python train.py --num_hidden_layers=14 --hidden_size=768 --num_attention_heads=12 --num_key_value_heads=3 --head_dim=64 --intermediate_size=2048 --vocab_size=32768 --hidden_act="swiglu" --norm="rmsnorm" --norm_place="pre" --norm_eps=1e-05 --positions="rope" --rope_theta=8110.0 --rope_fraction=0.5 --qk_norm=false --attn_scale=0.125 --bias="none" --tie_word_embeddings=false --parallel_block=true --init="normal" --init_std_qkv=0.0204 --init_std_o=0.0204 --init_std_up=0.0204 --init_std_down=0.0 --optimizer="cautious_adamw" --learning_rate=0.000418 --beta1=0.95 --beta2=0.98 --weight_decay=0.8 --lr_head=0.00557 --max_grad_norm=2.0 --warmup_steps=509 --schedule="cos" --final_lr_fraction=0.0 --batch_tokens=262144 --max_seq_len=512 --doc_mask=false --train_tokens=1615000000 --max_steps=6161 --dataset="wikipedia_en"
Each number is 128 + 24 x the weight over the matrix's rms, rounded and kept within 0 to 255. Layers, rows and columns count from 0.

# layer 2 attention query, 768x768, rms 0.024, rows 319,383,446-447,510-511, columns 480-575
[[125 174  61 123 124 130 150 109 178  96 156 125 116 141 149 161 176 123 123 113 124  90 116 101 114  97 121 105 123 167 143  87 120 196 120 145 134 174 124 110 162  62  99 119 119 159 125 129 152 152  99 123 184 176  71 101  80 133 121 135 143 107 104  87  98 208 123 156  91 180 120 118 176 128 133 155 156 107 136 168 154 130 155 146 151 150 104 171 166 125 108 146 153 102 152 120]
 [145 125  82  99 156 112 142 122 116 110 155 126 163  96 144 162 142  90 128 108 141 125  87  99  93 134 135  92 120 168 142 107 139 176 118 126 149 163 126 110 128 108 120 120 137 117 130 144 150 119 108 167 150 187 132 119  82 112 109 116 148 127  81  93 128 191 135 156 116 153 154 165 183 100 142 118 182 116 136 164 175 123  87 140 151 144  45  83 182 127 123 129 116 106  98 110]
 [105 129 130 144 157 153  98 125 144 127 127 140 121 101 153 101 122 160  92 153 138 117 125 140 151 148 113 139 134 143 106 125 143 155 123  91 133 121 129 110 114 139 119 127 101 113 138 102 115 133 122 164 131 152 151 135 126 123 116 147 113 131 101  88 152 104  92 152 140 156 169 140 134 165 138  90 117 139 169 132 128 145 106 135  87 177 142 108 127 134 126 136 106 168 124 118]
 [136 133 130 151 173 128 116 131 139  95 144 147 100  97 119  83 158 146 109 137 168 152 110  93 152 153 118 149 119 157 158  69 118 189 144  84 156 112 102 105 117 121 169 103 113 115 119  80 113 146 165 152 124 178 164 105 114  82  84 144 135 109 112 102 170 143 112 115 135 184 143 149 128 116  98  69 119 144 131 172 142 102 119 109 135 150 102  98 147 131 125 123 130 116  87 148]
 [ 89 154 106 133 143 161 143 143 138 127 120 136 143 125 126 117 117 165 141 141 101 148 150 149 139 131 128 124 110 130 130  95 152 137 132 122 117 143 150 105 106 131 121 145 136 113 159 121 133 128 147 142 128  98 140 120 146 118 118 129 137 102 134 115 161 171 107 152 124 129 129 122 132 145 159 141 149 126 146 112 144 126 102 129 116 167 125 128 115 105 107 104  88 143 117 141]
 [138 127 113  88 131 138 140 118 118 134 165 148 112 128 153 149  93 121 148 126 131 132  98 130 136 139 126 111 135 117 123 124 149 152 149 154 123 140 129 124 149  82 138 115 122 145 149 137 130 125 113 160 196 131 134 133 130 125 107 138 131 106 123 130 141 173 136 113 117 141 145 122 132 137 111 163 137 129 130 142 125 165 135 142 132 159 123 152 120 100 150 114 130 135 107  90]]
# layer 2 attention key, 192x768, rms 0.025, rows 126-127, columns 480-575
[[112 132 134 126 143 123 152 104 139 130  85 110 127 115 132 126 127 132 108 125 121 114 107 145 114 107 135 121 130 125 130 152 134 110 133 116 125 150 164 119 147 121 114 118 143 104 136 134 136 135 137  95 121 147 105 110 116 160 155 132 131 124 149 116 123 168 115 182 121 135 122 138 148 150  93 121 149 132 140 113 133 120 119 140 137 115 105 122 134  91 139 123 144  87 129 119]
 [171 170  92 150 162 110 161  83 157 130 148 126 124 112 114 153 135 136 143 110 149 159 105  89 138 145 120 124 110 166 135 144 155 170 181 145 119 147 123  85 140 104 148 152 121 146 141 153 135 135 128 166 133 118 121 104  96 147 116 156 127 150 158  83 167 155 122 161 153 118 138 128 182 116 140 148 146 173 147 133 132  73 119 127 130 101 131 107 159 123 105 142 162  93 153 153]]
# layer 2 attention value, 192x768, rms 0.0164, rows 64-68, columns 480-575
[[141 169 129 152 172 181 124 110 122 141 131 106 128 122 116 138  98 119 111 154 139 124 130 142  91 138 137 169  77 168 172 142 150 120 130 135 112 130 127 126 111 100  99 124 159 133 131 168 106  90 104 147 137 119 128  93 128 162 201 132 124 121 107  73 134 114 126 117 118 163 152 142 115 113 117 123 156 147 119 107 127 145 139 133 145 159 125 115  87 100 115 147  97 107 160 118]
 [131 112 142  90 121 104 153 169 134 176 121 108 128 119 130 120 140 130 145 113 115 129 128 132 162 153 125 182 155 172  97 136  84 142 133 141  99 108 103  63 106 130 113 156 138  97 103 114 128 120 126 103 133 173 126 135 158 109 100 137 127 150 146 122 118 129  94  97 117 138 134 159 135 140 134 122 151 180 166 135 137  91 149 128 120 144 120 123 143 121 102 127 140 152 163 145]
 [142 142  91 108 101 157 182 136  91 138 183  85 148 104 128 134  66 119 140 113 147 101 110 105 120  90 123 136 147 127 131 135 130  95 147 148 167 124 141 120 159 103 130  92 109 132 121 160 101 147 114 134 161  98 158 106  94 170 127 146 136 117 114 128 144 116 164 142 118 151  88 110 121 168 107 155 125 130 141 142 133 138  98 127 127 172  91 123 121 133 122 119  75 163 126 118]
 [126 134 138 115 144 136 158 112 140  81 115 111 123 107 124 114 135 118 117 142 107 117 145 163 144 139 116 121 101 126  81 159 138 107 142 133 112 153 103 142 146 137 111 154 106 116 116 135 127 141  97 142  78 148 137 140 116 121 112 131 119 110 114 139 132 121 164 132 123 152 204 128 135 123 122 122 135 120  85 148 140 131 117 138 144 137 136 131 136 133 110 134 121 108 159 148]
 [129 119 155 139 138 146 128 124 156 102 142 127 116 109  94 100 117 118 132 163 139 121  91  83 125 139 105 134 183 111  80 119  98 112 114 131  86 123  95 134 142 166 123 152 150 127  80 132 145 125 139 120  94 154 130 144  98  80 134 147 147 142 145 123 127 146 110 136 129 115 143 113 108 142 165 122  83 161  98 166 116 172  99  96 150  96  95 155 162 126  89  94 125 107 137 127]]
# layer 2 attention output (transposed), 768x768, rms 0.0174, rows 256-260,320-324,384-388,448-452, columns 480-575
[[145  92 121 146 112 124 123 153 131  99 148 138 120 139 127 129 155 157  92 132 149 111 129 107 117 140 156 133 116 132  97 119 123 112  89 127 139  95 109  74 117 134 140 138 125 101 131 163 177 181 126 105 126 108 126 114 159 129 112 113 125 115 141  80 125 134 135 167 108 152 159 127  93 115 127 105 132 110 149 113 134  96 107 143 129 150 114 110 122 168 101 127 139 128 130 152]
 [110 116  90 126 134 113 144 116 119 156 102 143 116 143 113 141 152 200 124 123  97  99  80 167 134 145 100 102 127 137 113 137 150 135 125 157 128 130 122 151 102 144 137 147 143 134 116 136 112 113 118 134 138 141 114 150 139 176 133 133 116 101 144 103 107 117 139 148 126  96 114 145  96 127 104 130 161  95 156  80 134 111 130 155 124 112 149 161 124 164 133 144 120  70 113 128]
 [140  89 132 104 110 115 132 165 127 134  96 125 124 129 106 118 133 114 148 158 114 134 120 131 122 121 143 159 131 145 129  82  89 162 127 129 135 109 145 159 110 137 123 120 134 148 117  96 151 148 140 134 108 166 137 180  94 105 122 169 143 107 119 134 136 133 140 120  96 117 139 141 198 129 104 115 125  76 132 127 137 133 141 127 103 120 139 125 143 146  99 167 170  78 151 178]
 [114 131 131 109 141 146 156 131 142 123 107  69 141 139 131 148 115 157 154 125 124 101 125 141 186 105 168 120 140 133 152 172 146 136 109 116 181 147 117 165 139 125 148 124 136 126 119 131 132  87 151 113 123 102 132 104 158 153 205 114 113 132 105  72 119  85 120 136 136 135 135 124 158 136 107 114 144 151 174 155 214 146 107 138 152 144 139  99 128 108  99 136 131 101 118 113]
 [124 116 117 136 105 154 145  90 110 120 104 136 150 127 121 119 151 185 140 126 114 151 113 157 145 116 143  98 109 122 128 179 189 143 129 102 127 121 121 115 152 145 173 105 160 118 173 100 145 113 112 141 123 142 128 122 121 172 126  97  85  91 158 136 107 123  94 112 122  57 113 108 128 137  58 140 211 115 116 130 118 164  88 117 130 153 142 119 103 136  93 123  96 105 130 169]
 [124 136  74 128 122 115 102 146 119 104 136 118 126 114 127 121 167 114 142 104 166  99 177 171 147 150 167 148  93 147 158 129  88 151 106 124 143 135 141 126 102 132 152 170 102 141 133 173 145 143 114 101  87 147 129 121 125 119 147 117 142 112 142 117 153 106  97 131 105 153 147 139 131 127 123 147 115 120 100 104 130 154 121 197  90 130 144 187 125 140 102 122 142 133 152 105]
 [141 164 115 152 127 156 109 107 139 135 101 106 108 161 122  85 144 136 106 151 110 132 108 106 138 137 149 157 145 100 144 126 149 136 140 120 120  96 130 134 130 122 111 166 152 142 102 139 126 100 113 112 141 161 120 141 106 186 130 145 122 128 115 113 130 115 148 140 105  41 134  94 115 154  90 130 139  97  61 126 108 124  99 140 116 153  83 159 141 101 131 160 164 133 136 130]
 [114 144 112 155 122 133 122 140 137 115 114 143  71 119  90 137 122 111 141 126 148 138 146 126 125 135 135 145 196 174 125 142 123 105 150 124 157 159 124 126  78 151 146 142 153 120  89  84 135 119 116 149 106 126 138 170  88 145 135 137 164 136 180 108  86  90  87 134  82 102 131 128 155 124 118 139 139  98 117 131 126 134 120 125 127 109 132 114 188 147 130 138 132 103 147 177]
 [119 170 157 123 136 121 148 106 149 143 135 103 149 121 138 113  96 106 126 101  92  88  88 110 130 121 103 150 123 113 157 128 149 129 143 132 157 126 153 105 131 101 129  92 108  78 129 137 115 124 154 128 129 107  79 115 104 141 166 106 141 171 124 105 140 111 143 150 107 123 113 152 188 116 120 119 143 137 127 119  97 137 111 145 141  98  90 110  97 130 131  99 123 123  97 108]
 [138 140 126 120 115 133 136 134 152 151 131 160 134 157 107 102 116 174  85 135 111 143 119 159 128 100 150 129 133 110  72 157 122 142  80 147 137 154 133 125 140 124 132 130 116 160 147 146 105 116 158 134 109 143 135 151 117 121  75 101 105  63 127 151  81  92 118  88 136 101 123  91 107 139 110 160 106 128 153 122  97 150  96 148 142 114 115 131 134  99 122 109 147 107  96 129]
 [ 81 161 114 119 136 168  79 141  78  92 160 116 128 149 111 121 187  98 122  98 153 120 126 163  96 169 139 158 123 155 106  79 144 140 113  95 134 126 124 106  90 115 193 165 119 151 130 140 161 161 126 124 101 117 137 161 159 154 160 167 178 144 175  74 151 108 109 114 106 131 131 136 145 121 119 102 156  99 129 146 142  96  82 169 108 152 138 100 139 134 149 156 149 121 116 125]
 [127 129 120 165 156 114 117 125 117 136 104 145 102 144 137 169 182 164 125 141 122  85 116 137 101 150 117 143 104 115 113 111 151 142 114 177 121 120 144 137 122 135  84 134 150 125 120 144 133 106 135  99 135  95  60 128 137 146 141 153 107 113 136 143 117 115 142 156 129 127 145 132 118 119 126 121 152 104 109  75 122 137 163 138 159 134 108 132 126  86 127  96 142  82 145 114]
 [145  93 106 104 104 130 196 133 140 102 113 155 158 131 111 128 116 114 132 119  97 126 131 120 117 128 116 127 119 145 133 109 141 144 107 123 151 159 157 110 124 149 121 113  98 155 158 135 135 118 122 148 129 119  95 116 138 136 115 130 154 143 153 126  92 105 135 128 122 128 139 113 138 118 127 123 119 116 107 155 141 122 122 127 159  95 153 146 107 150 186 149 110  87 173 180]
 [101 125 113 143 132 100 115 151 128 136 117 114 106 100 137 124 138 115 132 138 126 123 140 149 142 135 120 107  73 166 123 102 114 152 119 114 167 119 138 130 114 117 139 119 128 130 153 144 135 120 157 138 106 156 119 119 142 172 158 149 145 149 123 100 105 128 139  89 118 117 141 154 106 162  73 115 166 106 132 107 150 184 147  91 156 165 122  88  90 122 173 152 117 123 110 123]
 [ 87 155 143 153 108 133 129 114 127 175 132 164 112 175 126 159 123 172 124 101 109  94  96 125 103 138 119 114  92 110 130 121  54 159 127 148 100 114 115 146 105 167 150 151 129 141 157 137  69 128 127 161  89 138 153 117 165 182 101 122 111 107 102 158 122 106 143 116 128 107 155 117 114 105 112 129 140 145 151 129 139 171 182 120 154 131 108 112 104 164 139 132 116  77 130 139]
 [124 110  92 135 124 124 101 159 122 120 135 103  97  88 155 108 131 122 162  91 163 104 120 155  70 143 109 152 139 144 133 144 147 147 127 113 159 105 145 105  91 149 141 122 143 135 156 150  97 128 117  66  78 125 165 152 176 178 115 129 112 130 127 121 111 130  94 189 103 121 148  85 111 147 117 120 151 173 141 130 136  96  85 131 110 137 113 114 104 141 138 146 131 105 164 148]
 [121 147 124 112 116 124 123 106 107 114  94 105  89 160 141 118 117 140 148 152  92 150 123 160  85 139  98 169 124  92 117 100 144 158 167 108 114 110 132 163 114 146 131 149 106 159 102 180 141  73 121 113 119 136 121 129 160 158 116 170 145 111 112 124 130 144 112 132 138  85 101 127 123  86  94 104 141 147 131 145  96 100 105 125 126 151  99 125 124 132 119 157 181 110 149 125]
 [176 119 140 112 139 106 168 141  88 134 100 152 122 121 150 117 121 150 103 151 124  92 132 132 146 139  94 178 158 148 170 113  71 131 104 144 140 153 122 145  80  99 139 170 110 133 139 117 179 117 117 129  93 102 101 122 156 114 114 116 101 107 175 129 120 129 121 131 119 150 119 132 137 118 155 132 131 105 139 148 124 143 129 122 127 106 145 134 164  99 118 112 106 138 131 183]
 [131 131 127 159 127 155  82 159 123 112 109  87 124 160 129 135 126 148 127 127 136 123 124 156 125 103 131 173 108 110 130 118 142 132 127 102 118 139 146 110 127 137 162 136  83 150  89 105 149 143 151 135 139 147 132 104 135  82 136 141 120 124 123 137 104 118 142  90 126 101 131 101 112  94 116 153 119 148  95 153 123 163 142  98 141 152 149 144 131  95 117 129 129 136  94  85]
 [157 115 103 149 113 125 123  98 108 172 126 104 123 133 122 111  91 139 118 133 146 121 114 112 109 112 162 112  92  95 107 130 140 142 117 135 106 160 104 117 162 119 114 130 127 121 120 144 126 108 125  95 144 134 151 127 140 108  91 129  93 132 108 129  93  96 111 121 117 124 111  75 127  96  76 153 174 132 124 142  92 122 140 121 143 107 143 106 149  87  97  94 174  91  98  80]]